{"num_hidden_layers": 8, "head_dim": 64, "intermediate_size": 2048, "norm": "rmsnorm", "bias": "all", "optimizer": "muon_variant"}
Each number is 50 + 12 x the weight over its row's rms, rounded and kept within 0 to 99. Layers, rows and columns count from 0. The size before them is the row's rms in percent of the matrix's.

# up: layer 5 MLP up, 2048x512, rms 0.111, rows 1611-1635, columns 320-383
# down: layer 5 MLP down (transposed), 2048x512, rms 0.0609, rows 1611-1634, columns 320-383
up1611 104:54 58 53 57 43 43 40 54 52 50 42 38 37 69 27 44 43 38 44 72 56 59 56 58 38 60 63 64 53 33 60 53 26 64 26 38 39 57 40 61 63 34 52 37 57 62 67 48 49 42 50 59 46 37 58 38 70 56 52 58 60 53 32 39
down1611 109:50 44 65 59 50 61 63 53 69 33 63 48 50 23 53 48 52 52 69 40 54 21 44 40 29 40 43 57 53 50 66 43 67 47 63 55 53 70 41 65 64 48 55 74 45 45 40 52 63 59 54 39 58 53 45 40 47 45 49 44 63 67 45 25
up1612 095:31 64 53 24 30 39 46 59 48 39 56 50 62 61 23 35 47 59 44 40 38 64 51 58 65 41 44 42 67 50 45 72 51 47 51 54 57 45 57 64 53 53 41 42 59 46 34 68 66 66 44 62 51 61 53 37 24 56 44 48 57 48 20 54
down1612 096:63 42 39 54 39 54 33 64 52 65 60 70 37 59 42 57 50 38 61 51 48 60 73 43 67 61 56 56 37 54 56 54 49 35 75 46 38 49 42 50 55 43 59 61 47 68 55 48 49 60 24 49 44 52 48 55 46 63 56 47 41 58 69 42
up1613 111:38 50 39 28 14 46 49 49 45 57 48 48 57 44 57 45 47 51 48 56 55 28 45 39 29 61 18 38 67 45 50 42 31 48 15 71 44 48 56 68 60 46 40 41 49 45 59 61 63 61 63 69 39 74 81 57 41 34 45 39 56 50 65 54
down1613 113:59 43 44 35 55 47 69 55 60 33 16 34 65 53 61 37 49 47 62 31 72 39 39 44 27 63 47 40 58 55 75 57 66 35 26 73 40 37 46 60 68 52 52 55 32 38 71 72 53 46 49 40 51 57 45 53 52 68 34 40 55 76 68 48
up1614 098:51 53 54 24 48 46 49 64 73 22 62 32 49 36 46 86 49 69 47 48 26 41 59 50 58 60 46 42 57 46 70 38 64 59 52 62 49 35 46 67 53 45 49 44 45 35 64 31 33 42 47 23 55 57 42 59 38 64 60 65 49 53 49 70
down1614 098:43 47 54 53 47 56 28 45 51 59 42 44 53 53 58 59 50 51 65 58 61 60 59 44 52 51 65 66 50 39 57 56 61 50 59 38 49 53 71 41 60 63 49 56 29 77 24 45 52 39 63 40 54 34 74 47 52 53 47 53 45 47 72 54
up1615 106:47 73 75 70 65 61 49 38 50 52 44 73 57 61 61 52 67 51 53 35 55 38 56 61 40 59 63 50 47 64 59 46 45 80 63 68 58 39 74 38 43 68 49 47 49 48 73 53 78 45 41 53 50 83 43 37 62 48 55 35 61 42 64 63
down1615 121:34 52 34 35 77 37 44 52 58 66 62 49 44 49 56 61 39 59 43 50 48 32 45 58 48 58 52 58 52 43 36 61 45 67 75 48 52 47 48 43 81 50 61 42 44 38 58 41 57 49 65 62 27 45 49 67 51 49 27 43 63 58 53 52
up1616 097:67 52 34 41 50 28 62 37 44 61 57 45 50 58 68 51 50 30 60 45 37 37 47 63 34 50 30 43 54 31 53 56 39 42 51 45 62 45 33 77 55 72 56 23 42 60 34 46 75 55 36 53 55 45 77 33 48 52 58 56 41 41 75 61
down1616 097:50 45 47 51 55 64 79 43 53 45 63 52 47 57 53 36 38 66 65 42 42 63 59 29 36 51 40 61 52 72 62 30 45 15 51 47 50 43 36 41 57 61 63 40 65 48 58 59 57 46 42 59 31 61 55 48 69 42 59 38 56 38 48 42
up1617 102:45 50 51 32 64 69 40 58 59 67 47 54 40 61 58 48 60 49 67 67 62 42 50 43 64 54 56 67 55 71 55 47 25 56 57 49 62 42 51 60 38 62 61 14 45 43 34 31 51 45 56 56 55 44 43 49 53 51 47 52 36 47 40 57
down1617 096:48 57 48 48 36 57 55 37 37 64 49 29 45 41 55 42 61 46 68 54 49 36 55 37 67 53 61 52 46 32 49 35 25 42 63 44 44 42 61 39 40 64 39 38 58 59 42 33 79 24 51 47 48 52 71 45 40 36 39 40 68 40 48 76
up1618 098:62 31 41 46 60 42 70 68 41 46 65 60 53 62 33 33 48 49 67 52 52 50 30 41 56 36 47 45 35 30 56 51 60 56 49 33 70 46 44 29 47 31 50 42 57 46 65 34 25 44 40 59 58 32 56 54 42 37 64 32 58 54 50 30
down1618 096:55 68 32 44 39 31 39 34 47 48 07 45 43 48 62 66 19 65 55 72 47 26 55 45 43 48 43 35 61 55 55 69 51 52 57 71 46 27 62 34 67 73 43 54 65 49 32 55 52 56 57 58 57 42 63 41 43 61 46 46 58 64 65 55
up1619 095:63 29 47 29 60 37 61 31 83 50 56 42 41 44 68 54 48 39 66 29 58 28 45 68 49 46 45 46 56 66 58 35 38 14 53 40 52 44 49 41 46 67 63 52 49 45 42 45 55 60 54 56 38 57 44 62 66 39 38 32 25 47 51 61
down1619 100:33 55 44 66 44 42 60 59 54 68 52 54 52 45 40 56 45 50 56 61 27 61 42 45 44 73 53 60 27 60 58 51 75 63 36 67 40 36 54 56 76 30 51 32 74 54 66 40 37 46 49 43 47 45 50 36 31 66 34 65 44 48 17 55
up1620 100:56 58 72 35 34 35 49 32 36 72 41 45 44 59 59 57 42 53 48 54 46 55 24 60 30 57 72 47 46 61 64 35 47 29 39 57 49 44 33 60 54 48 58 52 46 47 26 48 37 62 44 37 47 46 61 58 64 59 42 39 51 53 70 35
down1620 095:40 34 49 39 70 66 67 55 41 46 51 55 49 24 72 30 48 40 48 36 49 52 50 34 65 36 58 32 59 64 53 38 48 60 48 56 42 36 59 58 63 48 51 34 40 57 45 45 35 38 36 47 43 57 55 48 39 61 52 37 63 48 41 56
up1621 103:41 63 63 26 53 42 54 48 39 51 71 24 57 43 76 45 67 46 23 60 40 56 43 53 71 55 62 37 52 34 47 49 49 65 46 43 58 67 53 38 49 45 63 61 65 57 38 65 43 49 55 26 57 42 39 56 61 53 59 47 48 59 54 32
down1621 097:52 37 54 39 54 57 38 47 49 65 79 52 41 24 48 41 56 70 22 51 48 51 53 44 42 57 54 22 68 42 32 52 55 51 36 25 64 46 60 66 61 43 48 54 39 36 51 53 39 36 44 44 41 43 69 43 31 20 60 57 42 27 40 41
up1622 101:39 50 50 73 47 27 54 42 55 34 67 58 64 58 50 22 68 66 45 61 43 56 56 53 51 42 59 42 43 49 52 38 49 64 43 44 65 37 66 51 51 43 64 37 51 49 40 42 46 19 59 60 65 51 47 36 46 39 45 32 50 45 57 32
down1622 112:58 62 43 57 52 57 47 58 46 52 33 52 49 39 38 48 61 30 53 50 26 39 66 43 41 55 66 61 49 75 32 56 79 43 32 50 37 40 50 53 65 58 56 57 52 59 65 36 61 52 63 47 56 68 24 49 43 27 47 43 32 46 52 55
up1623 104:51 50 59 35 61 37 43 53 46 25 57 73 30 59 58 49 59 39 51 31 56 42 46 71 55 47 52 71 40 57 60 66 54 62 56 64 54 50 46 58 58 58 52 56 74 66 54 55 40 56 39 25 68 37 33 53 58 46 38 50 54 48 59 64
down1623 110:50 35 53 41 62 27 51 51 35 58 50 53 34 34 55 36 49 71 58 31 34 54 45 57 37 62 52 50 81 44 30 62 62 42 40 39 46 60 39 44 62 18 29 50 40 51 55 46 28 33 54 47 73 33 38 27 51 53 35 62 60 44 51 39
up1624 109:33 65 32 58 48 54 50 24 74 44 47 40 60 49 58 57 69 48 58 53 41 53 66 39 52 48 52 57 65 60 46 58 52 47 52 68 61 41 57 30 58 65 73 36 61 42 39 67 45 42 64 47 51 64 41 44 29 44 36 40 59 65 36 61
down1624 115:59 56 40 60 51 63 67 42 46 63 49 61 31 46 36 43 64 60 36 47 50 53 64 60 61 50 55 54 32 51 57 50 58 40 45 45 48 53 39 38 46 26 36 44 50 32 67 59 45 46 55 70 50 33 48 51 21 46 69 52 56 42 66 54
up1625 106:37 37 76 34 50 50 49 42 41 49 53 48 31 55 52 58 40 40 40 63 44 56 37 57 65 49 34 63 60 64 70 53 52 37 35 52 54 47 55 54 51 58 49 42 39 30 44 38 56 50 53 35 55 73 62 55 53 31 30 56 32 51 58 44
down1625 117:49 32 59 53 63 53 46 45 36 47 48 80 73 56 53 64 43 64 61 35 61 55 50 57 54 58 42 38 46 65 76 60 57 63 52 59 51 61 43 41 54 71 38 59 24 65 41 32 62 84 57 25 49 53 32 58 66 48 33 37 37 48 44 40
up1626 101:52 44 42 41 45 59 56 25 62 55 60 47 58 46 45 53 55 35 38 43 53 55 53 49 61 29 59 17 57 29 54 44 55 80 52 71 55 31 65 33 32 52 64 56 42 48 54 51 70 40 50 46 66 64 40 54 45 67 38 37 54 42 26 34
down1626 099:48 53 51 48 46 54 58 50 51 78 50 43 43 70 40 19 65 58 54 33 54 65 41 48 67 32 40 50 40 48 50 56 54 34 61 54 57 60 44 52 59 61 46 68 41 70 61 46 41 41 32 64 65 55 54 51 54 37 42 62 51 75 51 52
up1627 099:52 43 51 45 58 44 49 34 40 61 60 69 53 41 48 29 54 49 53 64 50 45 51 65 39 37 41 50 35 43 49 50 55 60 35 45 61 60 47 32 45 58 64 54 55 55 42 63 65 64 37 61 57 38 65 52 78 38 63 50 60 62 48 56
down1627 098:57 54 40 34 63 65 60 61 51 35 53 20 57 51 36 33 45 62 52 43 52 32 68 42 45 59 49 52 46 44 65 47 52 64 42 55 61 47 64 47 65 41 56 71 65 55 64 36 49 38 34 38 61 36 57 46 38 54 42 59 58 31 49 53
up1628 100:48 57 41 46 56 40 54 46 47 65 68 48 60 24 43 43 37 39 38 71 58 45 48 58 50 53 63 31 70 57 42 55 64 62 52 43 75 59 70 44 44 53 62 43 50 60 38 65 63 57 66 73 69 59 44 76 53 51 51 63 66 32 36 46
down1628 100:51 28 40 62 67 82 52 43 69 35 40 66 62 40 46 54 59 54 40 47 39 50 49 71 40 63 35 84 45 50 67 53 30 64 53 67 79 37 43 47 62 55 30 52 36 53 65 48 40 52 61 46 49 64 32 29 54 66 58 58 42 51 48 41
up1629 094:48 55 19 53 59 33 42 61 46 46 59 62 74 71 39 59 36 62 36 65 67 21 45 45 43 49 73 41 44 39 33 51 42 59 28 43 40 38 34 44 71 59 59 58 40 61 44 63 62 48 53 24 39 55 45 66 55 44 64 60 51 29 63 46
down1629 100:65 52 49 42 51 58 41 50 25 62 59 66 40 51 55 41 35 49 47 63 62 30 47 46 44 51 55 56 56 29 38 52 41 71 47 58 42 66 55 49 52 50 39 68 60 62 49 52 53 52 59 49 81 54 56 52 18 58 33 39 53 58 34 52
up1630 101:41 36 53 25 60 47 40 40 55 59 58 72 46 60 71 59 43 34 54 50 51 55 69 58 50 40 48 43 49 39 57 48 59 51 58 51 58 58 25 66 72 68 69 72 31 45 47 80 36 15 49 43 55 62 70 50 71 40 35 51 47 36 44 53
down1630 094:72 16 30 43 48 46 55 79 71 50 72 47 46 54 58 48 27 76 44 70 33 64 54 60 45 48 40 69 54 64 51 55 40 54 49 53 66 66 58 29 41 50 41 47 42 60 50 35 36 51 50 53 50 38 58 65 68 72 58 39 39 69 47 59
up1631 106:46 46 46 50 32 37 32 28 60 81 62 47 23 54 29 49 52 45 42 53 60 67 61 44 58 71 59 58 64 66 45 53 48 51 46 52 42 39 63 58 57 49 67 46 60 53 39 49 46 66 39 37 43 60 43 59 33 40 53 41 27 60 50 48
down1631 112:54 52 40 48 65 36 49 41 61 53 29 60 38 51 46 63 54 54 53 51 61 55 54 50 47 51 43 59 47 57 71 47 41 45 64 52 36 58 54 67 57 56 40 35 66 58 38 62 53 62 47 35 62 45 36 53 38 52 48 58 41 34 60 42
up1632 099:61 52 48 47 52 55 56 50 43 58 53 39 36 55 52 48 48 47 51 59 32 35 44 45 59 30 53 38 52 71 38 36 65 54 34 56 55 40 45 53 40 34 50 54 87 63 25 56 51 16 51 46 35 57 31 76 36 49 36 41 38 58 66 29
down1632 100:40 58 50 30 54 55 27 47 36 58 53 52 78 45 51 25 59 64 75 45 34 50 54 50 46 49 35 47 65 62 44 63 53 37 41 65 59 47 45 35 35 39 44 38 41 58 38 77 45 51 55 46 41 51 37 68 59 22 55 60 60 66 58 51
up1633 095:54 45 42 61 54 60 57 65 40 44 56 65 54 51 59 23 50 55 36 34 42 51 69 41 47 68 75 50 43 63 40 46 56 62 21 50 38 60 31 75 45 42 61 51 59 47 31 48 41 28 17 67 77 64 68 41 43 37 52 62 40 47 52 46
down1633 098:65 45 37 36 39 39 33 39 36 60 55 62 58 55 54 27 44 54 63 57 46 46 37 57 39 55 50 51 53 36 58 21 37 43 39 50 39 63 54 41 33 40 60 45 38 27 43 66 51 53 38 36 40 49 35 71 72 57 61 50 56 50 60 64
up1634 107:54 50 56 45 54 46 59 72 27 46 51 61 32 50 68 62 57 59 44 35 41 53 68 51 57 42 60 42 64 51 63 31 67 46 50 53 35 36 58 36 47 60 49 51 46 37 28 63 65 34 40 88 57 53 57 65 44 52 35 41 59 34 51 76
down1634 117:55 48 59 47 51 53 38 56 32 37 73 57 56 52 55 56 58 59 45 45 47 48 58 52 40 31 43 43 54 29 44 44 28 79 72 55 46 48 45 42 39 47 30 56 65 47 43 63 68 44 56 61 59 62 43 42 42 53 32 51 46 31 52 54
up1635 093:57 55 35 40 63 27 68 61 74 58 36 46 54 57 66 47 61 56 66 53 51 47 31 69 59 33 58 62 57 47 57 59 22 51 53 59 39 52 44 56 48 44 54 64 54 41 51 35 36 35 53 33 51 39 32 32 57 76 58 46 52 39 53 52